Part of a small language model's weights.
Size: width 224, 4 heads of 64 (2 for keys and values).
Architecture: LayerNorm before each block, no biases in attention or MLP, tied embeddings.
Training: a variant of SOAP for these matrices, 196M tokens, 2987 steps.
Each number is 128 + 32 x the weight over the matrix's rms, rounded and kept within 0 to 255. Layers, rows and columns count from 0.

# layer 3 MLP up, 896x224, rms 0.12, rows 301-307, columns 0-223
[[143 156 127 111 145  88 134 149 132  83  53 171 120 110 102  82 107 143 121 177  97 141 145 136 112  96 117  99 136 110 170 182 154 176  84 125 100 192 134  87  81  96 125 123  85 130 141 144 146 159  68 123 103 107 120  93 175 157 176  88 148  96 170 116 155 130 107 160 123 113  78 119 172 158 129 155  95  75 154 150  67 110  94 147 115 149 110 104 101 115 135 128 168  86 133 146 100  84 121 135  93 106 104 132 141  40 126  89 128 123 109 148 142 140 133 139 102  59 120 104  53  79 126 166 139 135 199  99 116 129 123 129 214 108 137 123 120 143 116 119 153 138  88 126  89 136 145 140 123 185 156 177 147 155 106 102  82  86 160  81 118 152 210 146 100 124 130  67 168 137 131 130  63  75 105 171 144 144 154  89 175 139 127 161 152 142 146 102 118 101  77  68 141 173 123  76 151 103 211 130 170 143  99 110 134 164  76 133 127 110  81 157  99 132 185 143 109  79 186 122 121 135 119 106]
 [150 106 186 101 138  64 152 182  89 102 134  83 135 177 158 158  83 152 157 112 149 151 105  77 112 197 188  85  97 173 108 107 123 127 120 134 130 121 150  80 157 108 158 104 158 193 158 180 119 105 106 113 113 125 211 131 219 145  91 103 129  87  87 138 142 152 123 153 153 121  83 132 145  84 130  67  95  80 157 140 138 183 121 107 169 116 126 115  90  90 125 129 158  99 130 139 145 133 156 127 168 147 126 170 102 123 167 105 138 158 158 119 145 114 139 106 160 154 140  88 163 126  91 117 106  93  89 172 126 143 121 105 122 149 167 147 168 107 105 143 147 100  70 149  85 107  90 180 100  99  85 168 144  55 124  93 127 165 142 125 175 170 133 107 172 136  95 147 126 113 156 139 116 130 115 144  72 132 141 114 130 107 102 141 156  98 123 138 140 132 199 119 144  89  97 120 146 108 130 139 125 146 130  89  89 138 164 134 120  92 117 115  50  80 154 110 186 104 104 109 147  30 117 121]
 [120 149 132 173 163 108 136 165 160 105 126 102 144  88 105 153 177 104 111 123 142 134 183 143 159 126 100 146 159 154 167 159 100 156 146 136 178  83 163 114  55 108 117 165 124 111 107 111 162 103 138 155 121 122 133 103 174 117  65 119 160 137 148 155 157 131 156 147 168 152  91 120  94 139 108  90 137  96 157 139 155 199 102 155 143 128 165 119 160 103 133 132  95  91 130  95 118 148 187 102 136 137 107  97 147 129 123 126 108 131 160 133  93 114 103 149 129  92  99 105 122 135 131 120 138  79 190 113  86 161 105 105 169  54  50 144 130 139 182 107 142 166 128  64 153  85 143 133 168 121 160 126 104 106 111 114 111 135  69 161 170  97 104  95  87 137  91  87 150 148 108 208 117  87 144 135  91 137 150 107  91  83 123 108 206 150 132 167 161 144 157 161 181 122 116  88 104 156 110 146 119 131 170 110 155 142 107 117 137 168 141 172 117 107  97 134 124  72 124 115 109 161 164 147]
 [141 158 145 185 145  74 170  99 127 117 151 100  59 135 204 125 188 188 129 152 122  97 133 142 142 131 109 167 115 107 141 194  64 102  84 152 122 184 154 109 149  80  95  92 130 126 155 140 128 147 145 105  81  70 114 146 129 171  93 105  85 110 147 151 137 124 151  80 137 143 133 133 171 145 120 133  63 115 115 121 142 182 109 115 135 173 123 160 141 137 116 155  92 108 109  65 128 115 131 116 160 115 182 118 150 140 160 151 139 153 124 142 124 153 120 121  86 124 121 111 156 174 159 186 116 158 150 139 118 118  77 137 104 112 140 122  97 130 134 134 120 131 165 147  70 168 115 159 146 170  92  75  57 121 119 111  69 125 112 151  87 140 129 112 148 107 104 112  77 158 117 109 163 128  99 134 164 101 120 166 193 145  87 154 129  84 140 111  89  66  82 152  95  85 135 139  94 127  81 166 135 108 215 115 112 138 131 141 169 158 138 118 139 161  88 206 158 109 113 147 168 149 117 120]
 [ 83 137 159  65 125 119 126 109 149 143 138 113 138 146 152 136 126 199 151 114  95 134 129 133 144 106 131 164 143 121 144  87 186 116 147 136 109 173 110 163  88  73 112 117 182  83 122 117 126 115 127  77 118 108 108 163 162 131 134 148  95 143 153 166 130  88 127 128 115  97 179 161 132  34 164 129 153 186 198 136 110 159 166 124 119 118 109  95 106  71 157 177 143 110 132 165 113 146 100 133  39  95 117  98 142 157 112 120 129 167 123 167  92 112 124 156  97  56 127 140 218 115 131 102 137  95 143 123 117  94 120 106 117 116 109 149 108 133 110 201 124 135 125 128 123  82  94  48 117 162 140 142 143 131 116 124 164 172 127 118 106 128 132 119 135 119 169  73 127  83 151 104 111  81 157 137  77 121  98 154 128 115 106 132 110 111 100 143 154 117 188 149 144 119 167 114 110  66 201 174 111 119 101  93 119 149 164 109 142 174 131 153 108 150 132 156 153 144 102 154 166  98 177  61]
 [145 182 101 169  75 159  84 121  94 120  81 127  72 180 133 110 106 122  96 157 145 118 117 157 115 167 139 135 169 118  95 124 159 157 113  83 109 132 126 148 131 125  99  71 161 143  97 174 117 120 111 117 142 152 117 157  90 159 157  85 116 149 118 103 161 175 180 118  99 131  90 122 116 122 145 107 129 103 160 187 152 164 147 136 120 110 121 119 130 176 134 178 145 152  96 118 140 125 184 141 142 159  88 129 111 117 139 150 141 128 102 123 113  66  32 135 175 104  67 169 135  79  75 141 157 112 142  98 122 134 164 123 106 196 166 118 113 133 183 142 117 146  83 152 100  64 129  93 152  89 135 158 202  90 162  86 110  96 116  94 122 141 101 148 121  91 107 162 101  87 183 104 107 157 158 131 149 179  99 126 116  92 147  67 113 119 218 112 152 119 163 157 155 110 138 151 109 128 163 155  87 172  92  99 159  85 138 127 153 164  66 141 140 163 120 137 122 136 180 176 162  94 175 127]
 [162 119 208 140 102 171 136  90 134  82  67 118 141 144 147 111 138 117 130 135 131  74 180 149 126 197 168 122 113 121  97 133 144  82  97 102 124 115 169  89 147  70  77 156 127  85 159 115 111 106 163 102  99  90 195 103 163 109 171 102 133 161 114 164 130 141 163 189 170 181 146 154 162 143 115 113 173 151 110  90 124 122  93 162 113 122  78 159 137 175 120 190  87 182 125 111 167 178 146 120 170 146  45 136 167 154 165  96  79  86 143  55 202 175  78 124 144 119 129 144 110 191 146 124 128 149 117 106 199  85 139 147 187 151 124 147 121 155 138 109  71  50  96 106 145 142 112 157 134 163 169 102 143 108 101 172 100 148 108 119  65 169 170 130 174 107 115  92  75  80 103 131 127 202 106 125  95 154 112  90 124 103 127 176 155 136 107 113 133 166 162 204 152 109 129  99 106 119  75 179 126 177 185  71 161 106 130 133 157 113  84  79  80 134 146  85 165  73  81 137 163  86 139  92]]
# layer 3 MLP down (transposed), 896x224, rms 0.108, rows 301-307, columns 0-223
[[136  86 133 116 182 117 139 125 130 150 114 134 179 103  64 101 121 170  75 157 177 132 139 124 119 124  86  66 105 202  76  73 191 175 153 166 136 104  98  86 100 163  79 191 174 149 107 108 106 158  56 184  86 143 157  83 144 134 112  78 111 127 136 173  77 136 199 131 154 119 174 165 114  85  88 115 137  65 130 141 142 121 169 132  95 165 112 107 153 101 123 112 123 147 142 104  82 138 107 156 139 166 141  70 134 134 141  84 174 137 158  30 109 141 157 114 116 130 114 136 177 119 174 190 117  41  70 137  78 113 120 111 156  87 116  78 140 107 145 129  79 123 134 131 100 123 130  93 118 153 156 137 107  67 154 118 129 157  94 126  81  78 183 151 157 136  78 127 145 127 144 116  87 183 110 153 162 169 150 132 164 108 111 158 114 126 154 171  86 146 149 113 148 129 116 111 121 128 137 137 122 145 128  92  74 156 132 116 117  68 114 139  94  76  92 148  99 107 127 186 127 146 114 109]
 [119 136  73 151 123 159 153 105 133 148 115 103  93 152 105 133 155 153 168 101 153 168 100 146 130 140 134 151 119 139 172 153  52 117 121 111 101  90 199 136  72 133 107 167 136  77 126 168 150 233  85 139 165 149 143 129 138 145 101 144  98 130 119 186 171 108 142 172 143 108 129 174 139 156 105 142 161 186 112 179 150 117 105  71 158 111 123 156 104 122 143 192 139 147 125 127 155 162 165 134 149  89 161  84  99 159  95 120 145 131 162 136 104 140 116 143 104 155 124 102 157 133  75  79 165 176 133 131 105 176 129 104  90 125 132 154 111 125  82 127 199  89 152 169 144  89  93  22 121  97 170 117 145 154  96 153 127 185 148 131 141 159 162 132 115 165 104  85 132 178 202  59 138  85 179  89 137  84 158  68  66 119 115 102  81  77 131 121 150 197 177 115 117 144 179 157 121 151 119 165 154 132 147 129 134 116 130 164 118 159  88 127 135 163 129  79 117 118 145 164 152 120 118 132]
 [ 96  99 110 103 167 190 153 125 128 119 147 174 126 115 109 147 156 114 128 127  85  88 158 161 127 166 117 130 139 152  96 180 146 122 104 121 113 145 131 149 103 105 166 140 142 136 112  94 138  97 143 105 112 142 178 189 152 118 102 121 143 134 137  92 103 155 147  94 115 113 107 160 106 110 107 127 124 134 101 152 130 125 139 141 143 114 124 127 133 123 112  95 157 117 110 144 153 118 179 131 152 142 145  98 164 144 104 139 129 119 179 160 124 159 140 146 132 125 127  98 122  98 148 134  93 110 121 144 151 111 171  99 120 189 138 100 126 164 139  95 153 176  60 175 155 161 140 126 180  99 112 134 165 103  94 121 157 195 131 121 146 146 104 134 152 130 106  63 102 150 110 199 153 101 116 163  97 143 141 124 144 108 131 134 113 156 154  98 115 156 108 112 157 123 135  85  94  76 146 111 104 110  95 132 100 118  98  94 130 107 105 126  53 166  99 125  95 110 101  63 143 114  90 132]
 [127 102 163 155 129 117 121 210 132 152  46 185 159 166 111  92 153 109 104 135 139  87 147 128 136 158 154  98 153 164 121 116  89 120 108 144 151 160 158 193 110  99 110  94 155 146   9  94 148  62  95 109 124 108  89 128 130 132 103 107  90  67 149 116 117 159 139 145 126 121  30 139 151 123 133  99 156  78  97 132  85 128 143 130  99 115 117 156 147 129 152 125 137 190 162 105 165  96 151  87 100 173  94  53 128 165  98 121 123 173 143 147 112 176 157 123 139 163 141 123  83 125  67 110 111 154 112 108 137 138 121  48 101 116 153 114 149 181 152 136  72 122 112 143  99 178  90  97 101 203  87  87 127 119 120 114 144  88 149 103 150  90 155  88 186 156 139  88 125 160 150 106 144 168 144 142  98  99  74  78 125  47 128 123 120 136 136 187 148 137 165  97 150  60 131 124 119 124 110 124 132  77 131 101  99 131 150 114  92 125 129 160 107 116 103 134  73  81  94 144 122 175 100 173]
 [131 113 110 104 133 139 149  98 113 157 236 126  73 113 166 162 122  97 114  83 115 204 163 137  60 119 108 147 151 166 148 129 134 104 158 122 115 124 155 117 161 159 113 123 127  50 140 158 169 170 162 153 125 123 127  96 162 115 143 138 119 127 162 161 143 174 140 110 118 103  87 111 176 158 132 123 180 154 136 136 170  92 129 127 139 156  99 157 129 175 105 130 196 183  82  75 114 134 119 104 145  99 109 134 163 139 104 126 144  79 123 101 110 139 158 107 131 156 155 147  74 142 155 117  97 146 134  93 104 124 127 153 126 140 117 175  91 119 133 101 148  91  90  91 150 154  99 157 131 158 184 168 151 118  84 115 149 141 103 116 135 235  96  17  98 130 105 118 142 104 184  95 131 158 144  96 104  65 120 153  85 190 138 121  97 108 132 125 208 178  78 142  97 146 122 140 134 100 118 140 118 109 142 111 107 115 136 175  77 153 203  87 169 116 143 125 115 178  89 120  85 117 146  49]
 [121 109 158 144 153 106  30  71  96 206 199  96 124 122 156  66 157 141  93 173 144 101 131 123  87 105  98 118 110 152 185 109  97  61 111  90  88 125  71 148 109 122  99  94 162 137 114 110 124 107 130 165 187 181 137 136  84 175 113 103 126 134 115 178 146 182 143  83 105 159 146 191 197 191 132  96 146 104 191  88 107 145 168 137 107  76 135 137 138 145 144 173  64 136 110 177 141 164  93 102 112 154 131 144 122 134 120 152  81 160 172 106  62 128  75 156  95  77 129 167 105 111 106  97 148 114 198  85  66  95 142 119  79 125 158 140 134 117 167 124 172 121 128 146 183 110  82 142 177 150 136 146 112 117 149 101 198 177 141 120 132 136 114 145 139 159 197  98 171 127 144 154 155 121 157 105 144 104 155  56 137 105 124  92 108 163 129 120 201 123 160 139 109  73  81 134 120 176 130  91 126 150  91 152 175  95  80 113 161 104  81 122  74 146 135  47  94  80 145 147 105  60 108 165]
 [122 128 129 117 130 116 112 170  98 179  87 123 122 133 119 153 107 169 112 109 122 162 123 123 124 109 105 224 165 133 146 107 159 121 167 142  80 114 105 105 152  95  82  96 143 112  99  63 162 170 130 169  92 136 140 152 133 116 161  85 104 146 123 123 117 115  61 145 113 136 140 155 151  62 138  66 110 139 181 136 145 139 150 123 113 185 128 147 140 110 199 136 172 118 160 136 132 123 137 123 126 171 155  82 145  89 187 126 144 188 140 132 169 156 185 168 146 118 120 117 134  69 140 135 204 106 204 105  51  90 129  84  86 110 139 129 118  93 152 143 137 156 108 170  96  74 123 149 115 136 154 137 113  91 187  75 117  92 105  99 135  64 132 131 160 105 124 101 116 158 133 161 122 175 148 102 133 135 124 167 162  85 115  90 166 178 168 140 155 185  59 145 147  89 172 147 135 112 145 116 213 168  73 159 106 110 149  91 101 143 156 125 186 123 151 102  68  99 164 117 115 150 114  61]]